Weights of a small GPT-style language model, trained from scratch on English Wikipedia.
Size: 8 layers, 4 heads of 32, MLP 320 SwiGLU.
Architecture: rotary positions, local attention windows, attention sinks, value embeddings, hashed n-gram embeddings, learned residual scales.
Training: a variant of Adam for these matrices, 120M tokens, 7626 steps.
Each number is 128 + 24 x the weight over its row's rms, rounded and kept within 0 to 255. Layers, rows and columns count from 0. The size above them is the row's rms in percent of the matrix's.

# layer 5 MLP up, 320x128, rms 0.171, rows 195-212, columns 0-127
size [ 95  95 107 106  92  97 112 102  94  99 101  94 104  97 106 101  98 105]
[[129 161 102 125 103  99 140 169 129 132 111 152 167 113 114 136 131 118 134  99 114 170 113 112 130 138 129 159 143 124 140  97 109 124  94 154 130 128  98 147 172 160 117 171 151 106 141 148  94 127 130 145 131 130 100  68 137 132 152 147 136  96 144 104 140 106 158 150 132 132  87 104 103 102 138 158 144 157 117 132 153 128 120 116 118  88 134  94 137 106 136 142  90 141 129 160 109 134 100 126 120 157 163  99 131 139 180 220  96 125 154  85 143 101 120 133 148 150 134 130 114 160 169 133 151 147 146 160]
 [150 144 172 131 107 135 152 107 102  97 111 139 119 107 126 112  94 160 137 104 129 144 153 147 167 140 128 140 143 173 115 110 154 156 138 139 116 109 115 140 133  87 143 207 149 137 127 115  87 135 169 120  97 177 123 154 135 132 125 135 100 110 148 124 123 101 131 139 111 144 150 178  87 143 164  73 121 110 133 116 150 136 100 141  89  97 154 117 144 130 164  91 130 127 126 125 111 125 168 163 173 144 120 108 121 137  86 104 159 124 118 134 129 108 112 153 125 105 161 153 115 138 144 129  73 111 128  84]
 [154 117 132 110 160 110 145 127 120  80 122 132 127 160 164 108 127 122 113 131 138 129 130 144 117 125 121 166 142 126 177 142 122 181 196 152 128  76 115 163 130 134 109 120 142 163 154 132 131 143  94 145  95 119 115 116 126 144 109 116 141 116 133 136 168 146 133 160  84 101 129 127 113 143 161 157 117 133 117  77 138 158 126 144 114 123 137 116 148 128 127 176 159 131 154 115 134 104 102 155  89 147 107 107 197 142 123 101 148 136 106 129 162  99 147 107 171 202 136 142 142 115 173 122 137 126 132 114]
 [125 148 122  85 135 129 152 122 152  96 166 187  90  96  96 136 117 109 139 153 131 123 120 156 127 101 106 195 151 100 137 142  88 132 138 125 114 107 113 156 123 121 128 128 127 107 131 145 142 117  90 153 163  88 124 106 164 108 125 149 123 151 141 181  99 151 132 118 157 154  92 165 110 127 102 133  84 143 131 102 119 126 109 118 130 122 126 138 115 137 141  86 140 153 124 182 118 130 119 129 123 160 165  44 104 129 140 108 128 115 101 118 105 158 136  99 121 166 127 150 125 128 134 113  95 120 130  82]
 [114 105 145 118 155 145 101  94  74 142 141 157 107 131 165 112  95 113 125 119 155 138 103 116 103 115 116 175  77  89 119 130 164 105 156 107 123 120 140 127  67 149 148 131  89 148 168 122 115  80 109 148 136 135  89 131 131 104 158 115 102 104  82  91 127 138 119 133 100 148 101 134  93  71  74 141 104 115 125 159 137 139 136 175 136 163 152 108 102 129 105 123 130 155 122 116 110 116 117  96  91 151 143 107 118 139 110 130 116 144 123 148 120 135 180 119 108 162 117 109 148 106 122 134 125 129 138 144]
 [108 116 145 123 135 163 154 101 175  91 119 149 190 145  90 137 104 130 149 130 139 155 121  90  86 148 123  90 142 124 127 115 137 125 141 118 153 148 110 114 129 155 142 109  84 121 130 119 131 162  83 117 136 105  97 151 132 134  91  98 122 113  89 145 151  98 138 123 107 159 158 154  78 136 165 115 119 139 157 157 121 159  93 128 105 102 100 116 198 122  89 100 128 114 140 144 157 124 132 128 120 133 163 136  95 138  78 140 125 135 132  98 112 132 140 149 110 122  77  83 125 150 129 112 113 115  99 148]
 [163 149 125 119 143 108 143 121 133  95 131 106  97 126 126 135 150 140 119 158 110 103 125 130 127 120 127 155 169 165 155 140 106 117 128 177 130 108 158 116 170 156 137 169 121 107 130 115 171  97  90 151 153 157  99  85 119 130 169 128 111 127 136 158 114 122 143 130 147 146 100 119 107  52 129 167 158 173 190 165 127  90 122 152 112 117 106 131 141 146 143 127  86 134 179 124 102 138 114 141 120 130 154 151 115 136 130 113 155 123 147 128 124  97 112 104 140 124 128 111 131 140  54 115 101  98 131 117]
 [100 113 125 119 144 171 147 130 141 121 133 140 153 131 166 126 135 135 113 161 166 132 164 121 132 136 121 108 169 100 117 115  68 158 169 106 120 144 120 153 156 111 144 131 137 112 128  79 117 129 114 105 120 122 117 106 113  97 166 122 100 114 139 133  96 133 118 123 146 104 165 116 126 128 147 124 126 141 143 128 112 193 131  91 114 146 108 118 119 111 166 106 119 128 151 132 103 184 131  96 136 137 111 130 103  96 152 137 139 185 187 172 151 147 121 151  69  99 116 129 105 182 129 140  94  91 136 111]
 [119 125 128 147 160 128  87 147 117 181  92 160 103 132 116 114 129 116 142 131 123 135 152 148 117 172  87 140 107 114 141 122 126 138 130 142 161 128 132 177 117 128 132 129 143 121 135 117 118 109 137 143 162 127 120 100 129 126 119 177  86 145 100 109 119 103 112 104 122 158  93 132 152 173 145 186 142 137 150 145 117  84 187 110  49 102  93 145 158 128 151 123 179 146 148 158 127 134 123 160 123 136 151  98 172 147 118  99 134 151 169 121 164 122 128 123 141 163 147 120 154 115 133 154 133 135 150 149]
 [154 145 143 101 172 137  85 151 142 131 131 149 154  70  76 121 139 152 106 133 112 171 158 148 124 163 115 122 115 118 118 123 178 151 143 146 145 125  98 157 140 121 139 147 129 104 131 141 104  77 136  93 194 140 122 126 116 127 113 120 119 143  96 151 146 103 143 182 140 127 122 154 150 118 151 143 162 168 111 104 118 134 158 124 157  97  90 149 139 121 116 141 140 140 158 133  81  98  87  75 130 132 158 103 153 160 133  99 141 123 133 134 136 155 131 161 132 120 125 170 114 102 142  97 155 132 145 113]
 [137 173  72 158 136 133 180 114  97 135 149 162 158 104 121 120 138 121 131  80 117 144 135 147 103  92 116 125 110 152 162 150 131 140 109 107  63 127 129 149  94 128 138 138 151 146 140 180 117 100 157 141 118 122 154 104  95 130 146 111 119 128 150 195 108 142 134 146 123  88 132 144 165  89 100 142 116 106 146  93 100 131 166 122 119 113  92 129 147 125 145 146 143 118 121 156 119 106 118 179 128 113 126 155  97 127 102 140 143 137 108 151 122  99 109 140 153 184 125 115 130 129 152 129 109 164 165 100]
 [ 82 142  97 118  93 162 125 117 125 151  66 133  80 144 102 116 130 170 151 175 143 109 122 178 110 132 118 123 117 139 115 139 106 119 129  95 168  56 112 125 105 149 139 144 160 143 132 122 128 132  67 115 132 110 136 106 115 137 114 106 151 151 131 132 134 142 177 174 106 150 133 193 139  99 160 140 172 160 127 125 162 126 104 162 114 130 123 127 155 143 104  81 126 144 161 111 114 142  99 124 122 115 145 162 120 144 127 130 141 164 148 122 152 143 122 133 107 119 134 124 159 120 151 133 148 141 159 127]
 [111 165 113 129 143 166 167 154 130  97 122 145  77 123  89 107  83 156 155 106 106 148 168 139 162 114 134 120 112 131 144 123 183  82 149 123 118 124 149  97 120 150 132 144 136 135 113 135 133  99 158 137 165 144 133 103 121 124 135 146 131 148 106 112 121  80 125 106 105 141 128 134 166 160 131 112  99 103 131 153 121 144 138 164 119  94  76 144 104 131 147 121  99 164 147 131 124 157 102 136 173 110 163 171 130 114  96 117 136 175 158 128  97 116  82 117 137 150  96 155 105 109 110 167 147  98 147 115]
 [157 135 114 136 116  99 138 145 137 146 118 130 110 154 136 103 107 114 138 132 132 106 143  89 182 146 163 135  99 134 144  92 114 125 148 117 139 138 152 157  95 135 118 145 116 117 113 134 185  72 133 195 159 120 111 120 116 112  71 154  95 131 186  95 133 115 110  99 134 141  77 129 119 103 179 139 121 115 134 138 147 134 108 112 164 120 119  95 130 103 143 127 132  96 156 103 129 135 164 175 189 108 111 138 161 131 159 164 124 118 139 117 126  81 126  75 132 140 126 112 117 135 129 131 141 131 126 140]
 [109 119 130 153  98  95 147 169 160 176 137 157 120 104 112 154 129 169 124 126 161 130 146 122 157 115 103 122 132 111 185 119 144  67 128 157 113 152 105 137 115 117 119 144 126 103 127  97 136 130 137 133  78 128 141 121  87 143 150 139 158 138 156  73  81 109  99 108 135 156  93 126 123 134 160 124  98 159 152 176 117 117  99 154 123 152 164 133 175 111 112 125 119 111 118 135 118 163 151 146 129 149 106  95 142 130 152 142 134 124 222 137 113 137 134 136 131 128 110 149 144 149 154 140 144 127 139 119]
 [110 148 134 121 137 130 138 126 141 103 142  98 140  76 135 165 126 135  99 128 100 148 151 128  66 113 146 216 169 108 112 123 134 137 126 116 116  86 122 111 155 106 115 121 142 122  84 130 110 135  97 142 123 119 139 119 145 147 100 122 105 108 125 183 110 143 138 140 122 147 141 152  94 115  98 117 124 142 135 111 117 124 169 132 123 116 170 120 147 120  85 128 108  93 136 103 117 119 129 106 139 126 120  74 159 123 111 158 142  61 116 134 147 117  95 139 123 111  87 157 133  94 102  97 118 144 129  62]
 [133 132 133 131 145 115 105 138 142 159 158 125 152 182 142 122 127 100  85 167 118 120 110 128  95 138 132 114 142 108 130 145 114 199 152 108 132 124 115 165 137 153 144 127 166 142 132 124 122 114 124 151 108 145 165 117 121 142 119 142 110  85 139 132 125 149 140 198 135 131 147 108 102 135 120 141 116 135 117 127 168 150 126 113 133 137 109 113  91 105 129 141 107 120  46 164 130 124  88 105 110 137 115 115 142 132 161 140  82 128  91 142 133 130 122 200 100 109 158 195 129  94 162 128 134 128 123 135]
 [157 125 119  93 114 158 132 125 124 119 118 163 132 112 116  95 127 122 155 100 124 127 144 140 119 104 150 136 114 202 156  94 126 120 116 104 132 182 139 136 137 155 136 140 118 126 129 123 165 131 126 166 129 171 138 111 170 108 183  90 162 108 101 109 157 152 132  72  80 123 139 108 108 163  91 125 128 153 119 100 147 146 106 104 151 124 143  85 136 118 178 145 127 141 115 144 112 156 102 131 127 101 156 118  87 147 111 119 118 136 116  76 110 137 138 156  85 127 158 117 105 183 137 151 112 123 113 115]]
# layer 5 MLP down (transposed), 320x128, rms 0.166, rows 195-212, columns 0-127
size [ 97  91 106 106  97  98 110 100  95 103  98  94 107  97 106  99  97 102]
[[110 138 102 116  92  80 156 123 147 129  94 114 164 147 138 153 116 159 177 146 145 120 125 131 142 123 126 151 149 143  81 129 158 121 143 137 146 163 166 129 130 133 146 140 110 143 139 145  91  85  95 114  92 151 147 119 135 146 145 110 137 112 145 111 114  63 144 157  90 151 118 151 108  76 161 128 167 160 133 143 107 139 148 129 155  99 152 123 168 147 142 138 117 136 126 158 141 131 120 105 116 159 116  88 162 179 112 116 107 154 121 108 105  91 130 101 107 116 159 131 138 102  89 101 137 174  98 104]
 [167 137 189  92  97 124 115 107 136 166 166 121 116 119 119 121 129 147 137 116 127 136 136 118 139 136 139 117 129 171 118  97 133 110  96 101 118 114 142 121 121 139 134 153 122  79 140 128 123 175 142 127 111 102 153 154 109 170  96 142 165 163 102 145 167 115 155 161 176 137 113 119  82 133 123 134 140 154 117 125 144 140 100 135 126 105 125 118 118 129 105 173 144 156 113  86 137 130 109  96 109 189 193 127  79 124 139 104 129 130  99 146 119 118  81  97 150 103  80 122 124 136 154 160 107 145 113 111]
 [135 124 114 116 141 119 116 151 152 136 108 100 140  85 132 108 159  61 157 139 148 140 103 134 159 131 113 109 133 122 117 130 142 150  68 137 126 157 128  93  93 113 119 132 108 107 132 124 140  95 130  99 147 138 116 143 124 111 159 142 118  95 148 135 132 118 173 110 149  87 152 150  97 128 195 119 103 162  99 148 120 132 124 176 124 129 120 119 156 106 112 113 114 153  81 145 107 102 138 115  89 144 133 108 154 103 153  98 133 137 155 142  92 176  79 118 112  97  92 123 121 134 120 148  66 148  96 116]
 [139 159 109 114 135 151 107 158 116 147 128 148 128 138  98 134 119 141 119 156 127 157  89 128 125 144  93 134 169 135 121 161 113 134 134 130 119 132 145 164  95 117  91 133  89 100 131 115 137 116 123 112 151 145 191 178 126 115 121 115  96  70 139  96 153  82 118 115 143  66 118 152 130 157 125 123 143 139  99  90  93 131 113  79 110  86  89 118  93  99 112 113 110 128 145  82 158 132 136 129 106 102 113  87 136 160 103 153 118 103 118 159 148 123 112 173 116  95 130 122 136 125 159 104 162 151 122 123]
 [138 130 130 103 117 102 129 132  25 140 154 105 131 102 131 117 113 133 135 106 123 100 103 110 127 115 106 105  92 157 141 139 169 126 127 125 141 157 155 120 142 105 131 139 142 152 147 115 137 139 130 108 121 102 144 110 152 124 151  92 117 110 113 101 171  87 149 129 113 154 153 138 115 123 105  67 161 137  86 130  97 129 109 140 110 143 126 147 130 184 154 108 134 151 112 145 150 167 143 102 114  69 131 119 129 190 104 118 113 144 124 171 126 116 133 101 121 178 139 140 146 139 152 170 109 122 135 101]
 [174 105 120 125 126 155 140 159  61 134 176 135 133 107 113 127 122 129 124 148 176 112  97 117 155 158  99 153 132 137 110  86 125 134  94 187 119 143 123  98 143 117 153 111 133 127  92 114 136 117 113 118 142 123 117  75 150  94 135 149 176 147 147 102 105 105 129 117 108 146  98 178 122 157 121 107 125 107  82 113 134 142 138 137 124  78  88 134 132 173 105 103 126 115 153 140 129 113  88 144 136 132 114 127 136  98 113 141 147  83 177 148 127 147 131 138  92 130 132 100 124 151 104 120 175 127 149 104]
 [139 164 131 107 111 108 119 119 201 163 156 113 159 171 174 124 124 128  83 161 131 131 102 128 121 122 152 150 129 141 130  98 140 144 138  89 140  94 165 133 140 131 124  79 145 160 117  77 132  97  93 102 154  85 145 129 152  89 101 139 176 156 107 154 145 131 135 139 125 150 133 148 138 103  99 114 151 159 139 152 125 121 192 115 103  98 105 111 123 154 122 158 136 116 120 137 139 100 113 154 163  81 135 130 115 102 139 126 138 100 133 145 131 128 164 154 123 145  99 115 145 117  98 136  94 145 107 114]
 [113 152 121 152 136 152 118 107  98 154 104 116 166 105 141 151 128 109 112 109 137 121 152 112 105 134 157 128 128 155  96  89 125 123 134 128 161  99 101 125 153 132 157 142 138 126 114 167 152 120  88 152 112 128 117 138  53 101 108 138  95 127 131 132  84 116 140 181 114 103 174 146 148 150 125 138 147 133 116 159 130 178 123 132 154 105 121 100 102 128 140 100 119 127 181 199 130 108 171 121 131 109 126 124 136 123  97 120 147 156 150 174 144 143 127 111 108 108 108 145 140 116 192 119 130 180 117 137]
 [154 111 130 128 155  77 143 113 100 122 132 112 108 119 139 146 107  97 147 150 132 126 109 145 117 110 111 108 138 112 128 133 102 132 150 154 113 157 133 117 111 111 122 106  97  77 173 106 128 108 127 135 148  98 130 131 106 120 127 131 146 133 109  68 134  96 147 126 107 140 141 139 118 132 129 141 149 140  93 144  91 112 155 112 101 103 184 105 127 107 125 116 149 132 150 173 142 120 119 145 142 221 102 137 145 176 116  84 147 129 134 113 190 143 150 146 119 128 103 146 168  98 129 135 128 139  71 177]
 [143 115 111 154 143 148 128 160 221 150 139 165 151 104 152 123 130 110  89 116  98 121 108 149 139 143 156 191 133 133 155 179 134 134 136 132 105 140 109 142  97  97 127 151 160 150 120 166 161 132 140 111  99 130  99 125 138 138 152 190 137 130 148 125 122 131 101 103 152 146 114 140 122 116  94 153 106 115 119  66 144 158 162 162 126 118 119 135 143 107 157 112 157 132 120 108 134 113 144 108 161 143 122 128 162 150 166 151 106 118 115 109 167 122 105 130 102 123 136 154 169 113 115 100 138 155 135 157]
 [113 139 101 144 113  88 153  78 199 143 159 162 143 120 124 144 158 129 140 152 142 109 134 138 112  65 139 128 132 121  96  81 153 118 141 123 120 100 106 141 120 170 155 157 144 129 148 123 111 137 111 144 146 121 133 147  95 149 143 101 134 161 128 147 100 110 110 151 126 124 121 140 119 135  51  56 109  99 146 171 122 134 118 110 153 112 130 137 118 104 138 156 137  95 135 137  89 130 148 140 102 176 132 151 134 103 111 109 158 124 121 136  90 153 149 158 138 135 138 121  86  97 120 122 133 127 154 159]
 [172  81 123  81 124 150 117 165  68 138 104 101 139 161 116 129 134 136  99 107 128 139 153 147 160  99  78  84  82 156 156 105 148 140 115 125 151 117 101 122  98 118 121 106 142 121 115 117  90  94 109 141  99 181 153 139 117  90 145 118 133 141 124 162  87 148  96 112 125 100 140  96 138 107 143 105 108 132 130 113 109 146 109 156 134  76 158 138 136 116 155 128 144 133 138 119  96 129 121 110 165 126 111 135 166 185 128 123 106 157 123 132 126 115 139 128 116 146 126 108  90 181 134 127 130 161 120 156]
 [107 124 133 148 107 125 128 110  73  96 120  88 136 131 119  86 124 103 153 148 154 151 125 138  76 130 119 142  91 127 106  99 133 134 127 172 121 100 119 147 141  89 122 105  82 146 151 145 124 131 139 151 119 122 169 136  89 137 183 130  95 107 118 151 115 133 114 158 149 129 154 124  95 122 129 119 131 123 151 105 143 127 116 111 122 109  94 151 107 140 120 138 166 133 111 136 143  77 104 121 129 128 105 110 127 234 121 108 162 143  89 108  82 118 169 152 123 104 151 136 137 155 105  96 133 138 127 142]
 [103  95 108 104 115  94 103 119 155 135 116 107 141  84 132  86 139 118 147 119 117  90 116 158  80 144 142 107 117 153 126 116 135 151 119  94 116 160 127 129 158 148 172 148 110 139 135 153 159 136  91 127 134 141 134 118 157 118 156 130  89 153 128 144 116 124 143 110 154 123 111 159 153 125 116 135 108  99 164 131 119 157 113 163 136 109 150  97 113 145 121 107 150 108 171 144 124 108 123 151 179 200  97 126 137 142 136  89 172 154 143 123 124 147 190 152 162 139 157 125 138  87 114 119 118 156 173 162]
 [103 169 102 110 117 146 101 192  58 168 148 157 124 122 157  96 161 117 160 118 141 143 112  94 138 115  93 108 119 137 131 151 123 165 142 118 124 143 151 142 140 158 183 131 135 190 104 146 141 121 128 111 163 142 118 120 148 145 135 131 120 122 131 127 124 151 104 104 122  84 107 100 152 104 143 131 133  76 132 117 141 135 146 131 133  95 105 126  99 136 135  81 133 148 144  85 139 161 132 115 124 196 138 120 118 123 109 120  92 131  96 101  86 127  99 123  94 117 120 133 162 157 134 136  96 131 146 136]
 [158 109 145 122 131 143 106 127 188 168 141  89 106 117 111 136  87 130 108 137 125 161 122 118 129 123 125 126 123 145 120 157 108 123 134 113 107  98 114 141 113  87 104 134  92  76 103  66 117 139 118 164 167 102 146 108 132 144 151 151 125 102 108 126 156 135 133 108 135 180  89 151 111 127 102 155 111 125 121 150 123  70 145 105  94  87  97 138 146 124 139 166 142 118 144  95 121 106 170 134 127 163  97 156 175 121 178 116 149 137 163 133 159 112 109 133 158 146  89 134 104 149 118 109 146 140 126 137]
 [132 115 105 105 126 105 147 128  78 140 125 166  98 144 113 154 115 107 113 176 121 127 166 118  99 107 112  70 148 110  86 103 137 151 138  99 108 137 122 155 125 113 148  70 110 108 109 136 126 122 135 147 149 156 135 142 122 127 119 150  72 141 114 106 126 111 170 113 129 101 143 171 132 156 129 171 129 106 108 126 120 140  79 128 145 150 112  93 120 127 102  98 135 121  86 170 111 141 125 107 147 197 152 108 127 158 142 129  79 137 127 126 122 127 181 141 133 121 107 134 149  97 157 113  82 149 126 145]
 [152 160 151  99 159 125 112 108 155 140 140 116 115 130 155 106 133  85  85 142 135 126 133 127 164 118 124 111 139 128 153 126 143 121 144 130 130 102 103 136 130 138 152 125 150 123 101 145 142 160 138 102  83 118 116 141 163 154 122 155  93 138 144 153 153 140 130 106 123 139 133 153 142 132 115 133 158 127  88 104 130 100 139 118  93  71 106 174 114 104 125  89 137 113 180 150 142 122  91  86  99 158  99 103 129 110 209  86 134 142 110 112 130 152  97 132 114 153  86  95 115 173 108 124 136 114 103  77]]
# layer 5 MLP gate, 320x128, rms 0.164, rows 196-213, columns 0-127
size [100 108 102 100 101 106 100 101 102  97  98  99  99 100 100  97  98  98]
[[139 109 124 116 117 133 124 138  79 103 116 132 127 115 112 150 124 113 146 119 112 155 129 146 155 109 152 154 160 135 125 110 128 167 130 152 133 101 104 164 167 108 147 165 145 114 126 151 115  98 147 151 126  84 103 137 165 151 108 153  80 111 107 202 154 105  85 148  95 156 117 140  84 151 140 133 158  87 129 131 124 143 151 159 124 127 154 132 134 150 131 149 149 172 130 118 137  71 143 171 176 143 163 107 137 113 127 124 135 132 153 147 117 146 115 163 155  90 165 156  81 125 114 126 111 113 131 100]
 [ 59 106 115  91 147 156 116 154 145 128 163 139 111 120 106 122 153 132  89 151 130 181 126 117 131  90 140 119 144 119 149 116 110 163 131 147 144 151 139 126 122 152 112 106 142  95 146  98 171 117 140 121 111 111 125 132 164 141  86 113  87 146 104 110 155 174  74 125 111  94 125  94 137 101 131 126 126 120 139 156 115 118 149 111 173 124  93 148 145 153 138 152 164 131 148 156 150 120 113 149 147 111 155 112 138 139 123  81 144 154 152 105  94  93 120 131 139 115 148 130 169  86 161 142 134 113 181  92]
 [117 131  82 133 148 140 129 144 125  97 125 118 171 127 121 139 126 134 130 119 158 115 134 123 111 117 126 131 117 133 114 138  76 130 156 116 131 180 133  76 147 120 129 128 115  94  99  98 109 109 111 104 121 103 139  97 117 155  73 123 110 102 117 107 151  95 162 102 129 166 118 149  84 135 145 137 111 143 147 127 171  81 148 150 120  89 150  98 135 135 117 161 105 134 123  73 109 155 115 125 131  97 156 102 125 132 167 166 127 126 114 167 193 123 134 111 131 104 163 152 173  98 169  92 134 159 126 151]
 [157 128 155  70 145 156 131 153 117 126 132 109 122 110 150 134  97 149 119 142 112 107 155 155 114 128 139 188 127 121 150 117 148 141 135 135  99 135 117 143 180  71 146 125 138 139 111 112 174  98 115 134 141  92 112 142 156 131 147 156  96 117 123 149  99 104 166 150 161 164 103 114  82 137 124  77 125 104 144 113 109 128 112 124 106 159 132 139  92 111 133 136 128 131 107 151 115 102 131 121 171 104  87 116 168 113 157 101 177 109 109 119 154 141 126 179 125 136 128 121 143 183 133  77 157 136 120 141]
 [112 140  95 142 127 132 148 127 117 117 118 112 152 126 134 155 120 156 123  93 132 167 118 139 107 105 127  88 107  90 128 169 141 107 138 112 153 137 168  62 165 163 102 100 137 132 141 141 102 141 128 133 112 130 122 136 148 143  87 130 122 105 118 139 111 116 167 133 110 181 159 105 126 100 156 145 114 112 166 181 131 139 129 149 106 124 127 110 142  98 125 143  90 150 116  95 168 143 149 121 116 113 165 120 114 168  85 157 159 151  99 113 146 137 103 124  91  74 114 124 175 124 163 106  90 173 120 115]
 [141 120 139 151 168  91 160 143 140  86 123 129 113 132 126 142 180 141 101 140  81 113 114 152 150 143 130 142 164 148 106 120  90 144 146 176 107 129 136  89 171 135 162 142 124 100 100 118 177 127  67 104 144 124 132 122  99 126 146 117  97  92 113 175 113 102  85 124 128 106  99 116 100  94 140 141 111 133 125 118 101 104 155 101 100 151 109 158 123 148 136  83  82 128 160  85 120 139 133 127 125  99 146 114 163 150 123 128 110 145 152 100 130 103 118 135 150 147 137 108 152 142  95 123  86 139 137 101]
 [125 171 105 148 126 155 158 144 145 107 111 155 118 143  73 128 104 125  90 153 110 165 140 129 121 132 103 137 126 155 133 116 212 122 122 135 115 158 153 132 142 176 103 148 119  93 128 175 136 129 163 135 112 193 127 135 144 125 116 116 175 112 165 126 114 160 140 120 113 129 101 126 113 146 122 125 109 153 103 147 135 110 100 147 141 130 137  90 134 175 145 139 140 146  88 101 128 105 133 135 150 136 181 101 149 123  96 103  93 137 134 101 100 118 121 116 193 148 135  97  96 115 134 107 135 132 145 155]
 [146 115 137 146 176 128 171 141  88 131  95 143  96 146 152 115 157 145 132 174 128 116 134 135 110 134 101 131 168 118 154 115  91 143  91 174 130 152 177 132 111 123 155 138 140 105  88 115 124 101 133 147 134 122 152 180 125 129 149 136 140 130 107 123  86 106 118 133 114 159 144 148 125 144 106 109 102 144 163 126 164 133 153 114  81 126 142 122 122 100 118 156 141 119 133 157 145 110 130 137 161 120 106 119 162 151 120  76 178  41 156 124 147 143 116 157 108 130 120 140 125 171 135 102 146  95 124 130]
 [120 140 154 109 124 104 142 104 117 101  69  94 145 123 134 108  80 147 135 123 131 103 112 154 142 131 154 108 157  97 113 102 148 123 129 152 102  97 128 148 135 139 164 104 135 144 116 113 111  92 136 147 142 132 148 151 160 165  81 113 156 114 145 129 102 124 106 104 127 127  78 110  91 146 121 116 140 139 122 120 121 152  85 125 135 173  97  63 149 122 155 135 151 147 135 160 139  85 101 167  86 115 104 133 141 128  89 114 176 119 145 108 120 112  80  88 118 136 111 108 126  99  79 137 118 133  94 112]
 [111 132 111 127 150 109 141 118 106 114 142 113 122 116 120 119  69 122 150 107 144 160  92 154 108  66  96 130  98 121 174 156 103 126 128 112 131  95 127 118 132 180 126 142 131 112  94 116 131 114 149 165 111 162 102  93 132  79  89 113 136 168 126 120 113 138 123 156  88  96 148 142 146  99 159 122 125 119 126 100 129 155 133 155 177 131 132  91 121 107 145 131 132 133 171 114 132 140  91 139 123 115 103 155 124 134  94 141 158  96 166 130 196 129 133 107 134 159 139 150 162 134 125 135 166 149 176 143]
 [ 93 110 114 123 155 108 120  97 125 150 111 129 165 153 143 166 148 115 141  72 111 100 139 137 103  82 120 166 134 157 128 155 183 165 120  89 110 114 176  79  68  96 129 117 146 100 103 156 113 129 124 139  95  72 111 105 109 150 124 138  92 118 142 129 143  95 117 153 119 144 100 132 150 110 166 106 100  96 129 118 133 144 149 157 119 158  92 143 155 126 142 120 129 134 115 121 146 110 132 161 104 153  86 132 177 117 142 129 136 117 127 112 140 110  97  98 148 139 148 117 142  86 144 120 130 152 153 127]
 [113 139 150 116 137 153 152 107 116 148 168 124 149 146 133 156 147 114 119 124 113 138 113 133 102 120 152 165 107 106 156 150 126 137  98 132 108 149 148  93  93 185  87 107 112 111 118 136 117 142 111 149 130 135 131 110 185 125 133  78 137  99 150 130 166 159 122 123 111  97  75 121  89 106 132 141 114 105 154 149 119 125  78 144 142 120 121 138  66  90 129 113 119 134 101 132 122 184 133 110  80 110 149 139 131  82 132 149 134 114  85 128 126 113 112 150 154  75 150 132 133 151 151 101  86 123 168 144]
 [117 136 115 101 150 147 130 130 134 125 150 126 150 159 123 123 124 100 146 122  76 168 133 103 159 132 135 135 136 154 138 120 147 151 205  80 150 126 135 168 115 141 125 109 152 140 136 128 128 163 108 135 144 111 119 104 115 116 104 144  91 128 181 122 162  84 134 128 136 121  89  64 137  82 119  78 130 112 156 144  95 117 173 104 150 112 124 102 114  72 150 153 148 161 144 116 158 138 138 156 151 119 122 147 135 136 118 124 118 126 113 115 179  80  92  93 104 108 137 153 124 125 119 144 159 123 135 138]
 [115 151 173  94 125 132 134 109 126 129 155 145 179 134 111 142 160 131 105 123 127 100 135 145 154 145 114 127 128  99 128 137  96 172 141 157 139 129 143 166 166 108  94 106  83 119 131  97 117 118 119 151 146 106 131 111  83 169 121  93 110 128  87  99 147 140 128 115 111 149 160 133 155 108 143 107 140 108 125 129 107 147 148 116  82  78 125 111 200 131 120 153 156 108 175  84 106  84 133 108 108 125  88 132 107 184 125 144 125 118 109  73 161 116 133 142 124 111 152 123 122 114 116 137 111 132 107 146]
 [ 99 103 107 124 167 155 133 135 133 143 136 105 185  95 152 147 114  90 126  69 104 149 137 147 140 133 154 174 163 153 111  89  91 137 112  87  92 100 128 118 144 117 132 170 121 112 111  99 126 112 114 169 137 107 152 137 123 144 145 138 137 108 130 157 128 143 138 117 150 131 158 138 109 151 112  87 103  95 149 115 132 107 134 118 114 134 161 182 156 118  79 131 105  92 127  70 129 136 164 127 133 128 111  87 140 117 118 150 127 114  87 100 147 106 133 121 147 127 122 127 135 100 121 105 174 139 107  73]
 [134 107 116 101 149 153 147 122 127 124 135 163  71  97 122 159 132  85 114 116 100 116 122 146  94 148  81  87 142 120 113 153 156 117 151 138 118 125 137 162 108 104 146 115 120 142 118 123 125 118 111 158 123 135 124 128 125 150 126  77  93 136  92 121  64 155 118  91 135 157 145 169 142 139 102 106  97 113 104 120 114 176 122 163  83 127 110 132 157 130  92 131 181 111 105 156 128 108 120 124 131 137 181  96 190 142 107  96 138 104 146 104 139 110 137 139 137 133 138 146 150 151 140  96 133 167  97 123]
 [ 89  98  84 119 125 129 117 118 123 129 124 119 138 173 127 143 160 138 107 107 116 167 107 170 133  94 127 152 107 136 122 111 119 153 158 145 104 174 174 146 121 145  83 165 105 146 133 128 128 128 116 167 157 207 121  85 137 131 145  70 147 138  73 130 144 117 168 129 124 108  95 107 108 162 133 109 100 122 129 162 128 149 119 135 135 130 133  87 138 168 147 160 121 162  92 143 128 130 104 138 126 120 166 120 150 142 129 114 153 125 141  93 112  76 132 132 146 123 135 115 139 107 152 141  98 120 161 105]
 [122 217 145 138 141  98 141  97 116 152  95 115 121  98 110 106 119 133  87 101  95  81 158 146 141 116 139 110 110 129 102 136 135 121 108 113 118 158 129 148 110 153  90 112 122 128 116 139 131  81 123 144 135 123 166 152 155 145 150 172 174 152 111 124 109  90 130  99 131  98  93 133 126 134  83 125 116  89  98 131 125 120 172 121 134 102 125 133 111 160 109 115 134 152 124 119 109 152 103 165 144  90 152 132 122 119  81 118 125 137 139  51 119 157 112 110 129 123 133 122 129 122 107  90  95  95 132 134]]